config.toml
num_hidden_layers = 11
hidden_size = 448
num_attention_heads = 7
num_key_value_heads = 7
head_dim = 64
intermediate_size = 1792
vocab_size = 8192
hidden_act = "gelu"
norm = "layernorm"
norm_place = "pre"
norm_eps = 1e-06
positions = "learned"
qk_norm = false
attn_scale = 0.125
bias = "none"
tie_word_embeddings = true
parallel_block = false
extras = ["capped logits"]
init = "normal"
init_std_qkv = 0.0205
init_std_o = 0.00437
init_std_up = 0.0205
init_std_down = 0.00437
optimizer = "adam_atan2"
learning_rate = 0.00062
lr_mult_qkv = 0.5
beta1 = 0.9
beta2 = 0.99
lr_head = 0.00656
max_grad_norm = 1.0
warmup_steps = 327
schedule = "wsd"
decay_fraction = 1.0
decay_shape = "linear"
final_lr_fraction = 0.0
batch_tokens = [32768, 65536, 98304]
max_seq_len = 1024
doc_mask = true
train_tokens = 419400000
max_steps = 6804
dataset = "wikipedia_en"
Each number is 128 + 24 x the weight over its row's rms, rounded and kept within 0 to 255. Layers, rows and columns count from 0. The size above them is the row's rms in percent of the matrix's.

# layer 4 MLP up, 1792x448, rms 0.0397, rows 840-870, columns 336-447
size [104  90 108  89 111  84 102  99 105 101 102  88  72 107  93  71  81  79 118 105  93 109 102  93  82 100 106  89 118 101  95]
[[101 109 175 162 124 141  89 157 123 117 137 116 135 144  33 174 134 118  76 158 164 159 131 155  95 100 132 132 108 147 107 128 122  93 100 132 114  98 163 113 145 151 149 124  97 121 155 126 120 137 137  88 115  93  98 105 166 104 117 117 125 125 129  96 129 133 114 126 132 117 126 122 111 139 153 167 146 112 129 119 157  78 152 103 124  91  89 129 107 142 138 147 124  96 112 125 137 162 128 144 154 140 125 124 149 110 138 120 133 105 109 138]
 [138 155 192 122 132 177 113 107 141 110  98 100 124 129  99 161 127  84 108 158 122 132 146 148  85 115 131 138 159 159 128 115 139 148 138 173  74 159 125 138 114 169  97  91 137 153 111 134 129 134 154  63 131  89 135 139 129 125  99 102  95 125 145 163 131 140 123 136 124 139 102 125 116  97 133 140 107 169  76 113 142 119  99 129 129  98 122 143 162 136 145 193 164  93  94 126 109 138 135 111 171 145 107 109 136 126 121 122 128 127 118 123]
 [125 106  78 136 121 138 130 141 106 152 150 171 106 157  82 158 119 117 118 148 173 117  93 127 109 117 112 165  79 106 101  93 142 157 154 145 143 134  86 101  73  70 120  95 111 111 124  92  87 132  97 126 162  90 109 119 142 112 106 149 137 179 138 125 155 142 123 138 134 136 154 160 106 125 149 160 105 150 114 125 150 114 153 127 117 110 124 173 124 134 132 117 109 132 140 163 153 161 141 129 134 143 111 115 143 132 147  98 146 147 168  94]
 [149 103 112 161  93 115  80 124 141 141 172 100 119 159  99 125 110 139 137 115 134 126 146  89  84 151 134 110 121 115 145 134 153 148 124 132  73 100 138 109 126 166 125 118 106 129 122  92 120 145 116 129 101 137  84 101 156  88 109 154 109 165  89 119 143 145 166 157 118 147 108  92 105 174 144 123 117 150 142 119 130 157  85 117 107  92 138 157 105 151 133 118 159 135 127 185 147 123 142 105 141 132 103 159 165 112 152 133 143 153 144 111]
 [123 131 132 187  83 132 125 139  75 148  96 118 104 107 107 164 171  88 128 134 136 140 119 165 118 105 134 117 140 121 124 156 149 132  87  99 126 147 128 145 102  92 119  95 121 123 130 142 161 131 151 131 116 123 125 168 144 103 122 116 114 151 142  79 154 143 153 110  89 151 143 131 153 144 157 123 100 153 115 124 127 106  92 119 125 120 140 143  83 137 122 139 110 165 137 160 170 125 125  98 126 204 111 129 151  81 145 100 154 120 152 129]
 [155 140 116 134 155 120  98  87 115 123 133 141 157 141 125 144 134 112  99 138 174 152 144 116 133 132 120  96 142 127 130 108 145 154  80 126 138  97 118 130 114 161 116 115  98 127 158 129 121 105 125 104 168 141 136 162 175  93 107 129 115 151 120 127 117 133 129 121 110  93 125 122 133 156 124 125 129 196 137 103  97  94 114 116 127 145 109 112 102  83 142  85 132 150 164 160 138 150 139 145 109 114 133  92 104 129 123 149 134 136 131 144]
 [124 119  81 103  86 146 119 109 137 146 111 122 124 132 138 159 171 148 165 110 101 122 107 172 127 154 128 108 105 103 111 108 156 144 108 143 133 156 151 149  87  98 129 141 122 156 147 129 111 176 136 133 141 152 162 169  97 139  86 131 165 129 114 104 208 154 137 188  86 128 135 175 132 153 128 173 113  93 136 121 106 123  93 105 117  98  98 137  81 121 117 119 121 133 105 174 145 128 153  82  92 132 116 151 151 108 185 124 140 167 170 106]
 [123 125 129 159 136 110 128 124 161  99  81 153 163 149 112 121 114  96 156  82 110 139  97 101 122 137 138 140 103 108 165 103 148 136 138 124 166 156 147  68 115 118 146  78 117 161 162 120 141 155  82 114 206 110  87  86 106 126 129 133 179 112  91 135 104 136 136 152 135 106 143 141 146 114 113 144 147 134 152 107 113 108 110 125 114 133 149 112 150  81 152 115 134 109 100 110 114 116 155 165 127 139 101 144 142 120 172 165 142 128 117 136]
 [141 100 133 110 108 104 118 115 111  99 118 100 123 106 133 113 107 106  93 109 119  92  51 114 117 139 164 164 112 142 149 159 177 115 112  86 141  70 127 136 132 140 111 111 115 132 116 137 113 130  88 134 141 128 133 108 110 110 121 118 138  94 136 127 163 142 145 143  94 172 101 123 178 124 148 131 100 128 124 122 113  90  92 100 106 115 169 143  89 137 112 176 118  98 106 155 126 132 147 101 141 122 129 136 129 113 171 108 130 151 147 180]
 [107 117 105 101 104  86 111 119 101 127 135  93 170 108 126 168 114 133 132 159 132 120 115 143 132 123 104 146 108 114 163 125 166 137 132 135  76 140 125 119 121 115 112 115 142 141 150 138 136 106 123 151 134 112 129 145 139 112 126 144 115  90 106 155 139 139 146 125 116 174 157 156 124 121 146 153  66 136 121 109 145  70  99 110  99 139 121 158 148 122  76 118 158 128 137 143 114 164 151  83  98 120 109 174 130 117 154 101 141 134 146 103]
 [141 119 124 120 157 140 128 154 151 121 111 113 111 149 148 144 129 148 157 126 129 152 107 104 105 119 136 134 122 123 129 157 136 112 125 132 151 130 134 129 135  92 192 105 133 124 125 117 130 129 159 121 137 114 101 142  93 119 123 145 173 135 128  87 145 150 118 155 132 126 138 142 162 129 113 100  72 148 120  88 134 125 107 146 116  98 131 135 146 122 121 143 101 124  88 142 128 204 137  55 135 151  93 157 151 116 122 150 122 124 151 139]
 [133 135 163 145 135 102 156  73 177 174 128 109 146 123 111 151 113 173  46 139 147 118 136 142 122 135 160 121 140 159 138 123 127 137 142 147 133 154 105 156 111 148 139 138 118 140 111 107 109 182 184 119 158  96 113 181  76  97 106 125 151 118 134 128 156 138 117 172  84 132 144 117 120 145 138  86 164 112 116 124 136 101  94 119 127 110 133 193 141 115 160 178  94 133  96 104 147 117 117 150 149 114 141 121 123 127 187  73 140 131 137 124]
 [170 116 148 155 128 154 107 161 157 161 100 149 126 126  67 143 154 115 115 159 126 113 130 189 104 121 108  84 140 118 152 116 143 134  88 123  94 135 127 144  96  71 126 119  73 101 132 183 135 147  91 160 151  96 130 144 107 140 116 125 163 130 120 130 109 153 109 146 118 109 129 151 112 131 151 127 140 102 144  98 142 102 123 133  98 102 127  91 124 134 161 101 165 163 145 135 115 135 134 114 168 113 102  82 163 130 142  60 136 159 142 159]
 [108 122 162 130 132 115 147 101 145 159 106 183 143 121 145 189 147 127 115 138 137 143 119 137 158 117 124 115 149 124 144 113 139 124 130 123 122 113 157 152 146 163 156 113 122 134 143 123 160 173 127 151 165 139 108 146 130 123  92 106 140 151 129 115 140 140 117 157  84 133 121 109 179  94 157  71 157 136 148 100 115  73  82 110  93 147 135 107 115 105 128 184  83 117 100 155 106 153 145 136 151 152 110 137 140 101 124 117 167 130 167 110]
 [110  98 114 149  72 143 128 100 115  72 151 107  82 155 111 116 139 105 144 155 131 118  92 126 131 122 147 137  69 136 138 123 153  86 123 130 154 147 122 114 137 118 169  94 147  97 141 100 125 143 143 112 131 120 110 113 101 132 137 102 167 147 152  89 149 132 171 142 132 137 141 133  97 172 124 127 128 143  98 105 143 132 107 129  94 105 102 172 177 177 101  85 149 144 138 126 120 175 117 126 145 140 121 129 127 143 132 103 127 143 145 149]
 [163 129  97 134 136 123 127 123 162 146 107 111 122 118  76 113 126 188 126 171 137 104  92 144 121 123 138 107 118 140 147 110 175 137 109 119 109  84 126 114 136 149 144 151  75 103  95 119 130 142 140 150 153 139  94 133 130 107 126 113 139 138  99 132 115 195 136 129 123  96 164 109 128 159 110 108 142 100 122 107 148 157 104 137  86 150 124 120 128 124  76 132 125 118 119 124 100  89 142 128 167 170 108 115 186 139 165 110 155 142 113 158]
 [140 113 148 133 142 178  89 137  64 135 185 112 118 122 119 122 152 138 167 143 126 165 140  96 116 131 134 135 125 103 139 100 123 120 106 101 131 109 165 151 136  96 121 138 103 111 144 153 165 122 123 113 126 118 113 108 158 109 105 122 110 174 119  85 125 180 120 123 138 140 139 126 132 138 183 175 119 161 137 135 135 124 136 124 110 123 140 117 115 126 117  72 116 135 151 122 135 153  85 150  83 127 109 108 108 115 116  91 134 101 137 121]
 [145 134  96 145 139 127 143 142 146 103 143 158 148 165 125 131  94 126 130 124 126 115 125 141 116 111 125 158 135 100 122 126 115 141 137 176 109 148 101 183 123 108 171 123 114 135 103 118 123 128 127 142 184 107 113 132 157 124 117 132 142 141 128 121 140 119 142 175  78  81 129 105  88 134 163 121 129 103 162 126 155 160 135  95 125 117 132 155 119  90 102 140 165 146 105 116 140 117 125 119  99 178  57 164  97 123 147 128 156 106 107  59]
 [151 109 117 132 117 167 116 136 155 160 106 126  95  84  91 154 132  94 100 132 170 171 146 131 111  93 120 101 138 141 154  89 109 180  92  94 129 117  87 143  98  85 115 150 102 112 158 118 112 110 162 101  95 119 114 102  95  85 140 102 159 141 113  90 117 129 159 144 112 133 123 122 136 136 129 171 154 130 152 120 128 101 121 110 130 107 127 155 115 125 156 118  98 133  95 114 145  93 153 107 171 145 109 175 126 129 154  91 138 118 159 137]
 [123 163 120 144 107 159 105 118 128 109 130 138 153 125  87 131 117 127 140 115 162 135  98 154  83 121 169 146 132 102 135  99 112  93 109 162  73 176 102 113 140  87 132  98 120 134 150 118 141 111  89 128 101 112 140 126 126 103 104 125 150 133 125  80 155 149 190 114 124 133 145 150 161 148 143 157 135 156 128  90 174 152 130 109 119 101 160 133 111 110 119 125 161 144 161 143 158 119 131 109 162 151 107 149 144 127 142  92 139 156 124 109]
 [128 105  86 104 129 128 103 112  69 135 130 153 159  87  83 169 120 121 114  81 163 145 140 143 158 135 117 142 129 140 134 122 157 119  84  80 160 109 160 124 128 149 110 131 111 130 145 116 170 101 136 111 132 130 108 154 129 108 141 165 104 160 113 123 136 145 117 116 137 136 130 145 157 135 159 156 103 140 126 106 129 102 102 144  86  92 134 168 112 146 118 150 145 140 112 184 155 118 132 157 122 121 117 130 112 112  89 133 118 134 137 156]
 [101 115 138 112 122 168  70 159 130 105  84 112  89 103  98 161 132 151  75 123 134 143 176 136  97 196 148  98 107 141 114 122 140 136 140 158 102 111 121 121 141 109 170  80 102 141 111 138  94 153 138 128 121  96 116 146 102 106 100 185 133 157 128  76 148 132 135 115 137 153 138 176 165 139 121 142 113  95 123 118 170 131 134 125 137 125 166 125 165 136 124 104 131 187 138 122 140 147 143  96  92 119 113 138 117 121 173 131 142 136 137 149]
 [113 121 135 142 136 141 154  51 124 148  81 109 152 102 147 171 164 135 147 157 157 125 100 147 145 127 135 129 150 117 153 129 126 144 131 141 117 109  95 123 144 138 149 142  96 124 158 160 133 125 164 116 140 127 154 134  97 145 105 102 174 156 142 137 104 144 113 195 132 110 125  96 168 162 120 125 114 158 150  96 172  99 122 138 104 122 161 120 121 114 100  74 143 100 104 126 133 105 151 124 113 119  99 137 116 133 133 107 137 123 125 151]
 [177 121 129 142 141 143  96 129 135 102 143 109  97 163  93 165 152  86 111  94 135 142  87 135 106 103  92 148 107  74 150 130 170 157 141 165 108 115 162 127 118 121 153 112 109  98 141 120 135 109  98 131 154 135 103 105 117 105 123 131 128 133 105 104 167 157 126 155 118 145 140 116 164 154 150 146 128 152 152  96 147  97 109 112  93 113 137 129 117 126  85 138 162 148 108 186 123 158 129 123 127 159 120 149 122 120 144 134 122 119 133 130]
 [ 96 150 147 137 153 146 128 139 131 139 138 145 117 121 144 171 143  84 154 139 174 130 178  93  80 121 145 146 116 141 155 109 143  95 129 151  89 105 119 102 118 139 132 117 114 132 148 109 163 151 115 124 162 140 122 142 111 103 106 174 163 136 149 120 100 138 108  85 123 115 148 140 181 120 132 122 114 167 116  46 151 101 117  97 113  99 120 129 109 117 151 138 157 106 133 162 164 177 121 158  84 140 134 139 138 101 121 118 139 142 103 143]
 [121 157 132 127 127 107 162  61 150 122 100 112 119  98 107 151 128 115 146 126 146 106 138 177 152 131 109 135 118 111 141 103 142 147 132  73 151 161 119  96 127 103 170  87 117  94 159 117 125 109 114 104 174 103  70 104 110 124 129 110 150 135 104 131 135 148 159 133 127 144  98 133 181 114 149 151 100 147 133 117 105 145 102 131  95 145 108 138 134 120  93  95 138  76 127 114 143 125 130  92 137 150 100 152 163 118 146 119 142 139 121 153]
 [129 136 120  87  59 147 139 149 109 134  93 154 125 130 129 152 123 122 151 105 111 157 104 151 109 150 181 152  98 135 146 103 144 118 126 161 136 110  94 133 150  89 134  98 119 106 124 138  96 161 152 153 144 118  99 100 138 103 133 104 183 104 150 144 152 153 167 129 105 139 114 155 133 111 144 167 111  80 107 131 141 141 114 113 104 107 145 165 128 147 112 102 109  75 144 152 123 120 133  70 139 127 125 153 142 108 124  89 136 133 159 111]
 [161  85 128 121 142 163 139 131 103 144  70  92 123 150 111 129 156 137 112 121 137 160  81 113 121 144 162 126 122 139 121 163 132 106 105 111 132 147 120 148 160 146 168 151 102 128 135 176 160 107 134  98 153 138 137 112  83 131 124 137 167 114 154 110 115 136 124 124 157 133 125 108 182 144 132 149 110 134 132  92 139 103  78 128 122 108 142 177 113 100 146 174 143 143  71 152 111 117 187  86 143 132 119 138 143 105 137 143 135 106 104 164]
 [140 146 133 114 118 130 137  94 111 113 106 148 157 131 115 138 139 135 100 128 140 117 116 168 135 141 167  80 155 158 147 132 129 160 164 165 128  79 137 128 159  99 152 132  96 124 132 172 109 155 141 122 154 171 107 123 122  69 135 121 140 125 138 130 119 151 166 156 109 119 119 128 113 144 135 115 104 118 183 102 164 129 126 108 101 134 161 155 117 113 120  88 163 114 129 127 140 133 121  71 170 126 106 138 138 101 112 102 149 126 153 124]
 [137 162 152 126 120 135 115  85 157 106 174  90 147 128 134 126 125 104 137 127 111 143 109 156  97 111 106 122 103 147 157  91 158  94 129 112 102  93 149 126 106 105 122 125 129 147 118 125  98 176 115  89 123 123 122  94 113 126 101  93 136 159 163  84 143 147 120 161 112 156 121 123 125 136 161 161 153 158 194  74 126 121 135 132 107 131 147 114  92 135 104 179 177 120 111 176 157 154 146 128 152 146 114 109 148 118 127 130 139 154 150 137]
 [162 130 123  62 110 133 116 133 135 126 164 107 140 121 123 185 149 134  90 120 132  98 111 144 123 137  99 123 111 121 127  75 162 113 118 123  98 157 151 134  80 114 126 138 137 104 161 120 162 135 107 192 112 111 109 109 139 112 104 159 102 126 116  99 155 112 129 124 103 111 144  94  82 150 148 153  84 158 166 133 144  69 132 129 114 122 105 108  80 149 137  58 150 172 121 147 150 147 130 125 152 121 104  82 129  90 153  79 113 142 134 130]]
# layer 4 MLP down (transposed), 1792x448, rms 0.0319, rows 840-870, columns 336-447
size [103  88  98  82 115  91 106  91 114 108 104  85  69 111  90  71  94  87 110 107  97 109 103  89  79  96 112  86 119  91  88]
[[149 156 128 117 151 107  85 160 136 137  86 130 120 119 137 132 144 134 134 123 114 129 129 128 117 111  90 129 122 146 102 122 129 126 148 131 116 162 166 123 113 155 115 126 131 136 156 128 138 169 122 186 148 146 155  86 123 126  92 150 165 108 114 126 141 167 144 137 123 133 111 137 119 128 135 148 142 126 136 126 141 148 130 109 168 144 150 153 133 124 131  93 142 152 122 150 133  95 124 140 115 165 136 165 103 121 172 162 119 144 106 160]
 [106 121 154  97 103 129 129 155 135 117  99 138 118 117 107 129 128 140 121 123 121 133 144 143 143 159 137 173 128  86 143 133 127 133 159 140 115 164  98 164 148 103 168 154 149 126 105  78 121 149 103 142 124 151 133 168 155 139 144 148 141 140 146 123  96  94 107 141 110 147 137 155 115 128  99 158 106 122 178 136 112 155 116 163 131 121 129 111 122 137  80  93 131 140 158 123 137 140 121 145 133  91 143 108 150 135 167 115  71 152 149 105]
 [154 131 140 124 127 107 142  79 169 115 133 110 187 105  82 106 128 138 136  96 119 125 151 117 138 110 124 135 147 102 126 133 153 134 131 163  75 171 127  95 108  78 157 145 163 147  86 125 141 149 125 142 158 161 144 164 128 114 152 109 123 130 119 176 152  83 123 114  99 105  87 115 140 109  75 125 104 149 140 107 114 117 152 156 127 140 151 144 162 113 114 149 117 132 158 105 114 166  98 162 149 143  98 134  95 135 141 100 111 134 130 115]
 [ 93 113 108 129 124 104 147 142 128 136 169  91 112 122 127 144 112 159 144 127 113 111 113 158 150 121 114 141 137 123 136 126 177 124 131 141 111 134 162 137 142 127  84 154 227 140 180 120 142 179  82 136 160 137 119 134 154 104 117 133 126 184 114 111 140   0 162 150  95 134 146 115 141 178 112 127  72 142  92 189 102 129 122 157 167 132  99 148 143 111 133 126 129 125 135 142 136 144 137 145  71 123 120  59 144 132 138 177  58 138 124 118]
 [147  92 110 135 136 109 107 154 106  91 112  96 160 131 142 125 109 172 123 143  91 148 139  83 116 139 144 137 130 122 132  59 143 105 107 100 126 143 134 133 123 162 139  79 127 141 153 131 127 176 120  82 122 145 134 101 145  87 150 118 114 152 115 176 124  63 128 107 101  96 142 171 143 141 126  97  59 133 116 114 110  98 119 141 178 106 114 113  86 140 119 117  95 135 124 146 134 116 149 125 129 140 141  70 154 137  88 152 133 142 132 179]
 [140 125 138 131 114 158 135 135 124 122 120 129 146 136 130 116 162 150 175 100 106 122 149 104 111 117 102 138 145 128 113 107 136 116 171 140 123 127 134 104  88 140 103 121 129 154 136 129 114 163 122 167  99  90 109 103 104 121 123 104 114  85 157 114 136 104 135 138 132 136 111 139 144  82 147 154 109 103 126 107 117 122 170 139 120 155 137 139 133 133 126 118 150 106 157 130 133 160 127 101 154 118 131 161 115  85 136  96 124 136 142 146]
 [137 132 155 116 202 121 113 136 129 106 114 147 125 104  85 123 128 160  91 179 149 101 177 140 147 127 141 157 154  98 126 133 133 141  88 121 112 162  92 146 113 129 160 120 134  96 143 147 137 114 147 143 128 124 156 100 153  74 151  83 157  98 133 156  85 148 137 179 119 127 136 108 151 157 105 114 114 168 115 113 148 145  85 143 144 121 109 151 147 132 121 151 133 148 110 162 138 125  83 160 128 122 115 147 104 149 124 102 112 109 144 130]
 [129 181 130 129 170 154 144 122 142 138 122  75 136 107 111 132 125  99  99 140 128 143 135 109 146 145 123 137 109  59  81 152  99 125 117  96 121 151 114  97 113 115 132 138 158 122 141 107 148 135  75 129 120 106  90 153 150 105 128 132 127 150 191 133 105  94 111 107 160  91 165 127 117 141 109 149 142 144 134 135 120 129 142 138 160 165 163  71 127 118 115  85  86 138 164 100 164 148 140 160 129 134 117 126 119  95 155  78 120 164 117 119]
 [138 132 100  89 116  88 117 152  96 131 156 108 184 151 119 110 115 143 118 129 144 127  99 151 107  98 106 149  97 169 106 113 102 139 139 162 123 126 156 113  85 148 131 117 114 156 114  91 104 138 113 105 111 122 138 116 119 163 153 146 159 157 125  78 162 148 158 120 123 112 137 135 168 161 115 122  74 166 143 135 188 162 125 142 102 139  98 113 133 138 107 144 118 149 128 163 144 165 157 160 142 130 100 154  98 106 118 188 149 163 184 141]
 [118 111 133 132 128  83 140 161 110  98 142 112 144 164 122  77 148  70 113 137 165 139 100 102 121 101 134 180  97 100  92 111 126 118 123 131  87 142  93 110 128 174 155 112 138 139  97 155 119 137 153 121 140 138  99  94 160 116 147 116 117 117 142  86 113 151 159 117 162 128 146  86 158 179 116  94 115 162 114 106 143 150 108 123 141 113 135 109 100 141 118 114 105 142 128 126 131 135 165 136  59 141 119 122 118 132 132 142 138 148 150 100]
 [ 90 152 115 161 100 118 140  85 126 127 147 157 197 109 139 137 156 104 169 150 123 141 122 117 104 123 132  96 158 127 121 124 144 154  81 153 120 156 131 112 135 123 123 121 144  65 148 107 120 119 100 148 125 174 134 158 140 163 159 127 135 142 126 154 143 118  99 116 151 100 142  89 115 100 128 147 159 100  90 172 109 113  78 132 111 137  95 149 144 153 152 122 126 108 130 141 128 113  96 160 135 140 120 174 136 110 164 116 113 114 114 127]
 [151 140 130 106  91 126 155 135 131 168 140 119 105 113 110 116 101 139 115 114  88  96 152 127 114 151 120 112 151 111 155 132 146 174 145 152 131 131 156 113 152 145 154  84 109 101 128 104  85 136 120 157 129 117 103  96 141 158 156 143 153  87 162 189  98 131 111  84 137 111 114 104 100  80 157  88 137 113 154 138  95 162 133 147 135 133 130 113 135 142 109 125 106 114 116 107 107 133 141 135  99 120 143 117 105 119 157 138 147 170 147  89]
 [105 143 158 142 132 178 132 152 152 121 130 142 158 116 128 114 166 132 139 122  88 132 124 149 145 197  99 150 140 140 115 112 115  99 127 136 140 137 159 116 142  77 153 127 152 132 152 110 183 101 103 113 133 110 144 127 109  98 129 152 119 107  93 116 148  69 130 130 129 144 136 150 151 157 144 123 150 134 139 112 124 116 113 236 179 163 108 157 149 194  99 130 140 131  99 138 124 106 116 161 139 167 141 124 185 138 107 142  55 135 133 124]
 [117 178 137 119 159 135 125 137 113 140 132 101 154 138  87 169 145 173 120 152 126 137 128 127 137 174 112  96 101 110 148 142 112 122 140 109 171 137 127 119  96  92 123 117 123 138 120  60 139 128 123 126 113 113 114 144  87 140 133 112 132 124 118 122 127 148  77 102 115 183 113 144 138 165 130 125 106  92 160 128 133 154 116 161 158  87 134 149 110 138  99 141 119 138  93 124 110 126 122 120 146 108 144 148 119  91 124  91 111 104 146  98]
 [124 146 172  99 137 121 127 157 145 133 136 145 162 126 107 146 103 139 157 175 132 141 120 145  94 137 142 183 110 127  99 147 125 127 140 134 132 125  92 141 105 135 129 108 134 149 124 122 129  99 198 127 157 112 132 119 125 141  94 156 126 112 113 141 112 143  87 134 140 133 124 158 162 142 126 151  86  88 125 155 167 130 114 116 109 128  79 124 152 143 148 100 110 105 138 139 123  83 123 154  77  96  87 199 129 117 165 126 134 122 128  99]
 [129 134 144 138 122 143 129 134 107 133 108 158 151 123 140 133 140  87 130 120 119 155 106 144 138 148 151 146 111 152  86 111 139 119 108 123 112 140  80 180 155 106 130 146 135 151 128 152 160 130 117 136 132 147 151 123 151  96 131 133 153 140 109 117 123  86 120 149 106 166 113 111  82 144 121  96 154 151 147 127 112 117  95 235 180 201 136 176 118 198  92 147 119 111 116 132 154 105 134 131 189 139 112 135 167 184 144 147  79 150 130 127]
 [147 173 129 112 103 124 172 117 129  88 168 115 149 136 146 133  92 144 109 107 118 134 102 107 112 132 112 137 133 122  81 115 120 119 163 146 137 128  85 109 115 127 158 122 166 132  78  79 102 156 105 116 116 144 120 126 119 160 132 120 166 107 172 143 110  66 122 105 107 134 132  93 136 128  94 139 106 116 169 150 111 129 110  95 181 125 105 120  78 108 105 148 127 182 122 117 139 108 122 129 128 130 127 119  96 128 134 108  74 150 155  91]
 [116 172 146  82 112  92 119 120  92 165 156 139 129  82 146 113 133 116 163 128 145 109 149 165 145 127 126 130 101 138 121 159 119 169  93  95 131 150 143 112  76 129 104  98 133 131  77 158 120 103 166 123 161 156 120 163 124 131 109 126 119 134 132 169 138 110 131  94 128 122  89 133 102 139 132 113 108 149 169  90 133 118 175 148 134 108 118 130 151 136  87 123 154 139 157 107 119 138 107 141 148  93 149 112 112 107 118 106 185 167 149 137]
 [147 136 118 130 138 137 125 150 145 164 152 159 139  52 162 109  98 111 111 154 126 116  99 149 110 114 189 145 129 147 143 135 103 156 141 109 120 122 123 107 129 130 149  86 136 127 150 131 126 109 141 106 143  90 127 124 131 138 141 112 100 125  83 120 141  31 151  94 109 132 130 177 143 135 107  96 136 134 112  99 126 127 144 124 130  84 181 148 192 120 134 136 140 122 126 121 107 134 182 142 155  70 160 124 115 158  97 138 148 126 132 123]
 [126 138 137 135  98 127 165 110 128 157  98 143 136 145 135 132 132 166 125 146 158 138 122 143 113 137 151 119 107 149 135 166 155 190 159 113 169 104 132 115 158 171 110 107 110 126 130 106 110 126 127 112 126 102 151 155  87 149 117 126 154 134 120 178 113 153  94 124 120 112 106 102 127 138  67  94 141  79 147 106 113 143 126 144 156 129 130 136 141 132 121 148  75 116 107  89 102 109 128 132 163 113 181 110 129 117 138 142 120 154 173 111]
 [117 142 112 106 132 111 154 124 115 179 160 144 115 182 123 111 116  95 130 112 102 140 139 158  89 140 130 113 134 110  88 131 135 137  89 177  74 103  80 147 137 118 102 150 103 141 100 161 132 120 113 160 178 109 142 156 156 141 106 133 114 125 131 118 129 120 143 107 125  69 124 130 118 127 143 155 119 110 132 129 120 185 172 117 153 122 117 134 137 101 137 110 119 134 180  81 127 166 148 130  95  96 138 132 118 120  98 134 146 123  91 129]
 [176 118 162 159 161 132 152 134 126 137 153 122 146 142 152 127 176 137 116 127 129  79 119 156 149 118 127 110 176 111 140 124 116 157  87 161 110 107 110  66 156 116 103 140  62 132  97 169 176 118  84  73 169 108 102 127 129 119 155 135 114 117  98 114 120 151  91 141 152 154 137 158 117 102 189  93 117 159  87 161 140 143 131 129  92 120 132 128 167 121 142 107 132 144 108 112 110 137  68 137  89 120 146 134 128 113 128 103 118 136  91 128]
 [162 131 100 110 122 113 132 129  68 139 162 141  89 119 100 162  75 140 124 112 136 110 127 156 134 120 134 153 141 184 133 113 117 145 101 117 131 113 157 112 152 109  76 129 105  96  78 118 107 133 145 114 146 122 127 112 118 132 164  94  78 109  85 148 126 123 116  73 121 147 110 149 161 129 142 127 140 142 148 152 116 110 127 126  99 111 115 160 127 136 107 172 101 136 115 163 122 164 130 151 162 143 142  89  87 114 136 150 119 101 108 135]
 [119 104 119 132 117 106 116 150 150 108 150 112 132 124  93 162 119 143 133  96 119 138 127 128 154 170 108 142 129 108 147 123 156 105 116 137 120 154 159 122 148 154 173  85 141 168 171 114 153 162  94 138 175 106 117  98 123 102 130 121 130 134 122 155 151 129 121 134  94 125 153 147 152 125 139 132 113 157 119 162 119 138  96 189 164 125  78 143 123 149 104 152 151 109 119 171 134 120 155 122 113 152  89 130 161 148 132 131  57 142 154  85]
 [ 94 119 108 122 145 119 134 139 156 102 150  87 133 133 125 132  87 139 152  97 155 139 101 113 140 105  82  81 146 117  97 179  84 106 133 139 103 142 171 117 165 111 130 160 153  92 149 143  97 140 149 150  90 161 166 108 146 125 138  92 125 153 126  92 141  76 164 149  92  92  90 119 162 140 112 128 121 136 148 170 122 142 119 156 149 122 122 121 130 146 127 150 143 168  95  89 138 119 142 127 167 130 152 130 148 141 105 145 109 109 109 113]
 [135 156 161 163 108 163 126 150 141 118 161 113 122 117 159 136 126 114 128 119 126 111 121  81 131 119 112 129 155 137 138 123 137 124 143 154  96 167 129 146 119  86 120 103 135 118 129 136 130 111 154 139  74 194 128 159 172 118 113 167 152 113 108 134 137 130 120 105 147 124 139  79 115 136  96 114 100 112 117 114  89 110 131 128 147 115 113 149 118 125 112 114 130 168 125 131 150 117 134  84 139 122 134 133 160 138 143 120 184 131 132 136]
 [179 134 113 117 157 118 159 133 119 104 147 135  90 138 117  74 119 121  99 128 162 121 154 144  99 147 105 119 144  91  94 138 142 131 142 157 130 216 129 120 111 147 142 144 123 147 136 117 126 106 166 105 138 119 130 149  90 119 136 117 134 134 178 102 112 134 107 129 124 130 130 123 117 140 165 115 123 120 105 101 163 131 131 157 109  98  86 111 134 124 120 143 110 154 120  89 151 143  95 148 143 135 135 117 127 132 116 111 120 136  98 111]
 [150 151 162 114 162  90 101 160 126 120 160  81 158  82 151 104 158 130 130 143 141  91 152  97 114 141 113 120 182 172 137 108 130 108  95 112 178 121 132 153 157 126  95 136 137 103 154 118 120 137 141 116 135 111 127 124 127 131 139 131  98 160 114 150 143 106 126 112 108 156 145 152 117 162 159 139 123 155  95 153 134 121 110 127 180 147 100  99 100 150 171 101 127 101 145 122 171 131 129 141 141 118 142 123 125 137 134 127  70 104 115 129]
 [115 105 146 131 174 154 166 135 159 121 128 141 125 112 128 122 150 147  82 131 130 110 177  85 148  96 109  90 142 152 104 141 145 140 113 120 138 128 122 106 151  99 124 137 150 126 124 111 105 184 134 130  87 149 131 159  92 137 130 111 167 137 167 105 147 124 103 133  91 145 164 121 111  76 154 149  88 121 124 122 122 112  96 147 168 137 123 115 133 133  93 111 126 148  56 159 101 112 149  91 163 146 131 132 112 137 120 129 125 111 130 100]
 [139  99 162 105 157 138 149 127 138 151 115 137 129 132 107 154 117 122 143 129 116 140 127 127 143 141 119 176 140 140 109 139 120 127 134 134 147 147 146  97 118 157 110 120 136 114 105 165 101 155 144 125 119 122 158 109 147 143 115 191 154  97 115 188 167 129 126  77 138 101 121 147 117 126 139 184 155 119 163 130 101 145 150 119 147 151 113 119 139 145 127 145 133 133 155 121 137 119 132 110 137  79 125 150 127 120 105 123 150 120 118 172]
 [ 72 124  86 149 123 145 115 127 133 121 114 160 113 137 152 138 119 134 157 142 110 184 138 104  97 123 131 128 148  83 151 165 118 120  96 113 135 122 110 152 131 150 121 115  93 146 151 147 121 126 102 129 172 112 168 187 110 132 152 112 118 146 105 128 108 197 131 123 113 101 114 115 105 150 151 125 150 138 160 146 124 162 101 120 137 109 161 167 152 113 205 167  70 113 133 131  86 127 112 104 115 127 128 137 100  98  95 103 123 110 121 146]]